python train.py --n_layer=12 --d_model=192 --n_head=3 --n_kv_head=1 --head_dim=64 --d_mlp=448 --vocab_size=2048 --activation="swiglu" --norm="rmsnorm" --norm_place="pre" --norm_eps=1e-05 --positions="rope" --rope_base=10000.0 --rope_fraction=1.0 --qk_norm=false --attn_scale=0.125 --bias="all" --tie_embeddings=true --parallel_block=false --init="uniform" --init_std_qkv=0.0365 --init_std_o=0.0 --init_std_up=0.0365 --init_std_down=0.0 --optimizer="soap_variant" --lr=0.0043 --lr_mult_o=1.35 --beta1=0.95 --beta2=0.99 --lr_head=0.00621 --grad_clip=0.5 --warmup_steps=200 --schedule="wsd" --decay_fraction=0.938 --decay_shape="square" --final_lr_fraction=0.0 --batch_tokens=[32768, 65536, 98304] --seq_len=128 --doc_mask=true --train_tokens=369900000 --steps=6185 --dataset="wikipedia_en"
Each number is 200 + 40 x the weight over its row's rms, rounded and kept within 0 to 999. Layers, rows and columns count from 0. The size before them is the row's rms in percent of the matrix's.

# layer 3 MLP gate, 448x192, rms 0.231, rows 214-264, columns 128-191
094,190,221,205,266,196,167,244,198,227,196,221,233,243,210,267,242,227,150,248,202,207,179,164,157,215,255,167,171,158,222,134,190,200,209,194,175,287,226,169,135,162,124,170,239,188,241,221,228,178,184,187,194,191,176,230,198,213,260,165,148,187,212,158,118
104,219,187,182,227,191,223,189,196,202,200,192,167,205,195,182,272,189,187,212,172,206,92,157,204,262,174,225,302,194,212,157,159,271,162,139,246,195,184,262,177,165,283,255,246,182,176,139,244,201,208,224,284,209,234,228,185,234,179,222,151,204,154,128,191
103,168,217,172,182,216,293,242,162,182,187,218,204,255,170,265,233,235,170,228,196,191,218,133,161,158,238,225,235,211,221,195,184,181,282,175,141,190,134,166,221,155,213,220,138,176,199,196,181,202,141,111,215,229,186,214,254,265,189,129,152,218,224,283,175
100,238,209,185,196,173,145,156,181,145,201,281,237,235,199,266,184,176,141,248,163,119,207,266,200,221,233,181,206,188,175,218,192,219,159,203,186,192,220,214,193,118,186,286,234,129,166,260,164,162,207,209,151,203,110,185,219,217,189,214,199,198,154,227,168
101,163,238,151,156,169,232,202,257,190,136,174,155,152,197,176,221,160,209,171,204,209,223,181,205,202,203,235,173,144,199,152,229,232,220,253,171,250,204,207,156,163,233,197,158,229,233,183,161,123,175,156,199,230,184,214,162,187,257,242,180,186,152,212,184
089,216,323,226,124,174,125,157,191,143,168,146,217,235,151,189,130,242,154,146,206,173,230,265,252,290,210,165,254,213,221,204,188,179,243,171,172,190,204,202,202,264,213,237,235,196,176,247,231,130,175,175,196,207,243,195,207,202,246,173,253,249,137,201,196
095,194,178,234,228,186,256,215,196,232,185,168,161,222,161,247,132,246,137,237,244,196,132,172,258,208,151,212,208,213,151,214,219,292,204,221,250,180,139,260,271,244,154,216,164,207,214,201,139,189,235,183,163,202,126,191,200,252,262,174,155,169,153,218,165
108,197,192,213,275,210,245,204,160,185,223,212,238,225,180,202,142,226,244,145,272,108,196,155,177,287,170,187,249,204,191,160,232,227,199,196,218,216,168,202,102,206,196,134,204,242,241,192,157,245,211,258,173,249,136,172,230,244,164,220,182,260,220,194,211
113,240,248,142,222,217,231,212,252,179,243,168,161,118,214,175,138,189,186,218,213,168,173,183,168,151,243,247,212,155,177,210,151,175,209,192,201,183,209,155,187,149,220,209,173,213,187,213,259,254,171,169,198,244,295,164,201,207,155,134,136,198,197,189,272
100,219,237,235,175,195,204,120,166,200,157,216,227,195,169,156,189,186,192,209,256,157,152,139,145,175,226,270,200,189,163,167,215,208,235,209,158,100,254,210,123,274,181,221,290,237,236,204,162,213,167,182,161,133,185,203,215,212,164,240,212,163,166,176,150
099,222,153,237,128,234,206,186,155,330,207,254,176,268,191,162,186,245,178,173,163,173,263,190,232,212,146,246,150,225,209,186,125,183,239,217,119,170,283,199,204,227,211,240,222,210,101,200,186,263,248,73,219,209,177,199,198,220,121,176,207,211,141,224,146
103,198,197,274,154,164,217,250,215,222,197,225,181,213,244,161,155,167,157,203,230,210,221,160,192,173,168,196,272,161,244,121,167,188,199,238,162,217,186,169,147,136,242,234,199,201,185,181,206,145,146,164,135,241,243,219,241,152,159,141,131,269,206,142,173
099,186,230,237,178,196,169,131,218,186,158,212,243,210,174,233,184,263,214,214,175,151,246,149,211,144,233,257,235,193,152,209,148,178,235,186,214,259,205,172,237,174,124,164,204,224,189,172,229,247,203,241,216,179,214,202,162,146,154,237,170,167,206,203,189
108,247,142,188,117,212,235,234,167,218,152,193,198,243,210,188,276,241,242,238,230,151,237,244,239,175,159,179,175,223,199,177,217,187,198,100,97,216,148,223,155,131,153,190,189,114,227,204,113,172,193,195,166,185,267,188,200,156,154,234,217,217,116,239,170
085,138,147,184,212,149,230,191,170,226,172,164,197,263,215,151,181,206,213,188,185,144,242,162,156,183,160,253,201,253,177,172,184,194,179,121,201,182,175,205,144,213,233,136,269,197,173,197,198,173,245,170,129,195,176,130,209,215,216,284,192,147,236,115,210
099,247,262,244,188,263,224,222,232,156,190,206,149,199,200,197,158,185,238,215,225,195,138,196,215,178,222,179,210,129,176,261,182,183,178,169,227,170,201,232,180,224,243,173,152,213,224,195,182,171,160,263,138,201,214,338,234,213,164,173,166,144,216,268,166
101,207,158,122,247,156,292,198,188,219,122,201,150,194,182,202,194,198,180,263,246,241,259,183,185,226,173,145,205,176,252,221,158,220,175,170,230,224,199,158,126,165,159,186,203,126,193,246,208,178,148,171,215,316,181,263,142,165,234,168,205,246,168,265,207
096,212,235,173,173,200,160,196,180,148,158,234,212,233,200,229,245,186,191,251,190,256,173,192,160,191,215,263,158,209,184,163,198,184,161,202,197,206,248,164,209,168,261,170,136,204,236,196,149,196,186,293,259,125,204,183,247,266,230,167,108,251,143,191,189
102,186,211,174,171,185,185,223,191,174,197,135,201,241,225,251,214,201,191,197,176,176,167,216,198,233,193,175,259,146,198,202,280,186,158,194,263,187,173,145,176,221,226,261,120,215,89,181,243,138,197,159,250,227,177,229,186,170,205,220,178,295,270,236,245
105,181,237,232,249,253,238,226,200,239,170,162,221,147,228,177,188,243,187,220,170,156,182,171,165,244,222,187,201,215,146,213,175,260,195,190,218,275,152,192,147,177,256,203,206,162,175,225,215,198,186,180,203,119,222,197,137,203,229,206,144,240,247,201,144
090,197,213,219,215,226,190,182,212,137,216,253,198,206,230,186,203,235,181,233,205,112,161,201,276,151,178,236,193,223,149,248,219,230,260,162,190,252,230,142,129,180,141,176,221,224,181,217,212,104,188,162,240,274,231,183,153,148,188,157,185,173,217,174,270
101,219,180,136,176,199,189,204,142,272,222,206,152,212,325,256,256,221,190,210,244,148,227,256,187,163,218,123,160,258,171,239,104,143,192,214,163,229,127,130,176,215,206,321,215,257,186,186,173,235,198,121,147,199,218,228,167,213,250,209,236,222,193,213,325
101,136,215,234,296,294,207,269,197,219,173,236,195,217,126,235,234,186,135,262,178,192,171,197,152,163,187,243,197,243,164,143,199,144,244,225,262,129,155,171,173,183,231,154,155,166,245,239,209,215,281,182,217,135,226,220,160,246,232,256,195,168,143,205,210
104,199,208,147,192,270,206,271,215,171,235,188,216,224,156,106,167,239,201,190,200,229,245,249,230,227,247,222,105,137,169,157,228,174,190,198,158,191,219,206,171,279,216,189,203,217,232,161,236,172,203,231,164,281,292,241,228,196,223,107,190,249,213,208,179
111,208,178,220,129,181,234,154,187,188,211,216,153,147,211,183,212,263,225,221,204,230,190,195,213,221,159,206,212,196,247,183,140,173,192,136,218,209,208,126,230,116,174,211,220,201,102,163,270,260,178,323,153,127,204,204,179,135,223,265,251,205,156,146,242
089,265,143,219,187,204,191,168,125,149,185,203,148,173,228,175,205,138,171,202,241,239,87,191,213,169,276,223,105,238,233,194,248,191,230,297,183,216,245,238,180,248,138,183,231,228,172,155,151,156,112,187,217,235,198,195,174,261,143,216,181,189,188,206,209
104,199,150,239,222,114,195,246,192,279,216,192,154,255,239,267,161,268,164,168,180,192,192,162,135,208,160,242,230,203,244,194,299,200,201,201,213,153,206,217,143,194,205,219,236,228,167,158,218,330,215,203,170,207,295,214,192,234,209,197,211,220,149,174,235
100,170,217,198,170,210,204,146,171,266,189,222,113,245,222,193,263,187,142,213,208,205,169,204,176,226,132,248,169,225,285,145,192,207,222,200,200,193,189,146,200,235,156,153,142,239,250,189,285,194,166,183,205,196,109,172,202,182,242,151,208,141,127,209,244
098,130,270,161,230,220,232,229,149,244,214,188,278,269,159,251,217,217,177,281,201,203,193,226,189,121,159,206,232,129,201,222,208,248,158,238,191,218,237,159,117,185,241,172,278,185,158,229,200,164,218,159,209,301,253,142,257,183,187,288,216,209,220,228,210
092,241,143,217,253,253,219,280,223,117,222,255,245,162,270,198,204,167,178,217,272,231,193,173,183,162,156,207,149,211,148,180,178,170,189,205,208,192,150,159,123,257,196,228,179,237,168,193,184,211,209,241,250,150,190,192,248,239,228,186,177,226,160,215,199
094,161,191,142,174,165,208,147,243,193,220,211,167,216,212,165,256,167,182,202,202,227,228,221,269,261,216,179,240,262,226,155,168,263,204,205,247,176,251,198,155,205,168,180,217,206,201,153,231,253,208,251,177,293,175,165,262,180,176,171,177,199,222,176,209
092,187,181,170,168,210,233,148,142,164,198,190,225,203,206,199,248,197,181,223,205,239,183,183,271,197,214,219,191,250,182,179,223,171,291,233,219,215,306,199,146,189,224,241,262,213,219,154,281,216,193,177,280,226,259,202,192,170,271,165,211,228,188,213,242
103,230,249,189,179,241,191,228,242,235,190,227,266,198,182,195,299,223,185,200,134,205,229,189,236,187,208,176,168,328,135,192,273,187,239,233,196,170,235,122,179,181,211,154,231,149,168,267,158,208,205,247,177,199,257,222,203,233,144,272,283,188,186,179,233
107,275,256,191,165,151,231,236,158,183,203,262,188,171,178,238,270,270,196,202,171,202,222,197,153,162,186,145,212,201,134,233,167,165,322,164,169,154,143,107,261,170,244,197,203,185,179,151,223,261,200,184,215,211,148,229,173,115,105,207,168,168,191,186,207
101,221,181,192,264,217,201,170,203,213,190,211,185,174,154,194,224,226,189,204,191,141,242,169,158,189,193,224,150,266,145,196,248,222,226,201,158,209,210,228,199,179,273,246,197,160,211,128,192,227,152,207,190,168,161,201,217,158,101,151,187,213,232,175,286
103,212,189,180,176,189,96,235,207,166,180,196,250,224,242,189,223,208,146,179,220,202,243,299,175,150,232,233,208,217,243,198,225,161,291,186,171,230,132,204,245,164,245,150,175,210,219,204,155,149,167,130,200,271,176,181,210,134,150,164,170,173,206,194,194
093,220,187,226,102,156,220,173,196,209,224,253,179,154,240,176,195,213,126,245,158,182,149,198,243,204,252,199,190,161,212,209,174,154,215,210,183,222,231,179,128,258,177,227,220,210,217,184,176,239,143,102,135,249,196,220,131,166,168,207,159,165,238,122,242
098,279,213,213,182,220,172,269,254,150,185,173,155,199,209,209,203,128,203,200,182,143,157,100,226,175,225,203,141,188,179,235,217,211,195,180,195,182,222,219,171,194,171,178,191,185,258,244,176,185,213,220,231,177,208,152,245,131,189,199,224,142,206,202,178
100,237,187,237,166,218,207,220,212,277,153,150,163,277,242,131,216,157,234,211,242,118,248,140,240,183,229,211,257,228,154,210,211,197,238,162,162,184,170,148,179,244,216,200,206,167,169,189,204,235,215,229,206,213,165,239,131,215,144,226,172,218,164,182,176
106,239,221,214,241,281,191,237,229,203,169,267,203,206,148,249,184,203,235,265,229,201,197,220,173,211,228,244,212,157,171,203,196,214,159,200,188,151,161,190,191,181,195,171,194,143,171,295,197,175,149,240,251,202,226,156,245,289,176,166,226,150,203,240,181
105,263,175,185,299,214,241,267,210,202,196,131,239,235,176,184,129,226,202,252,191,210,223,144,196,209,219,221,234,152,169,171,225,218,187,242,215,210,160,259,186,215,172,212,255,176,148,163,250,157,225,153,219,191,233,148,216,214,117,170,189,191,241,226,169
096,126,243,268,164,173,214,190,143,237,206,192,193,182,234,154,212,206,173,221,205,191,157,172,191,135,220,231,181,180,190,200,234,221,253,205,189,212,201,123,136,224,275,248,222,243,169,228,144,183,229,257,215,249,196,224,196,197,188,133,215,231,217,219,163
094,159,192,242,163,145,243,235,226,142,227,255,258,231,159,191,208,208,183,282,159,238,290,162,188,165,188,196,177,215,211,206,215,188,295,175,201,207,175,172,213,174,172,197,191,268,191,204,189,183,157,179,207,222,242,214,194,182,217,249,165,237,162,229,169
091,174,220,225,165,202,134,199,189,262,186,212,178,196,221,164,242,214,206,199,245,159,140,220,220,222,191,112,175,209,241,196,190,180,216,208,254,256,218,200,237,218,236,128,160,180,296,151,139,266,248,221,160,190,179,215,210,155,221,208,219,140,175,149,183
097,130,137,125,212,264,169,278,194,241,217,257,185,223,228,98,167,190,190,181,199,207,155,212,213,123,218,193,94,157,190,188,127,227,223,220,147,214,177,92,204,232,262,273,213,208,214,162,181,223,251,210,222,202,185,198,148,146,197,160,155,240,190,190,171
098,189,152,189,226,189,184,247,168,190,214,145,257,196,243,190,242,190,185,211,197,185,192,174,202,171,208,175,159,155,133,216,175,215,174,186,249,226,219,179,158,203,143,254,227,207,150,184,154,208,172,145,187,223,254,189,162,156,218,189,182,230,222,133,235
099,198,215,188,169,183,222,208,213,181,247,220,226,252,207,145,265,216,256,169,207,215,211,249,123,195,243,192,248,217,202,230,246,190,227,225,207,202,165,218,188,205,187,147,273,216,193,240,218,162,173,155,254,234,278,158,202,223,199,254,255,281,230,133,291
094,146,187,170,225,183,157,198,217,210,249,253,208,232,163,251,228,248,204,179,224,243,178,217,268,228,161,204,226,154,212,213,231,215,201,179,121,207,163,117,147,171,217,242,196,178,244,261,207,241,249,259,276,175,238,186,338,166,205,184,124,215,173,167,214
109,192,94,177,155,216,223,110,225,164,205,188,170,201,205,168,218,123,218,258,237,285,160,212,192,155,165,227,167,204,279,241,247,271,162,216,202,234,163,176,227,124,134,186,158,169,163,199,216,174,143,234,147,241,149,163,167,114,133,153,224,168,196,196,282
087,190,184,194,149,117,200,180,237,217,162,215,208,293,200,196,200,248,94,241,172,225,214,168,152,177,203,257,246,254,144,197,185,270,187,175,175,219,231,181,176,148,200,227,249,252,129,212,225,234,154,205,240,139,249,97,236,244,277,193,229,213,231,186,172
106,210,299,208,188,192,238,244,157,200,232,234,215,146,193,202,176,273,168,184,184,157,207,258,285,193,215,186,170,237,217,200,241,177,210,206,184,212,152,236,153,167,213,212,216,159,192,205,176,158,205,229,217,262,175,139,211,206,190,250,220,236,161,258,196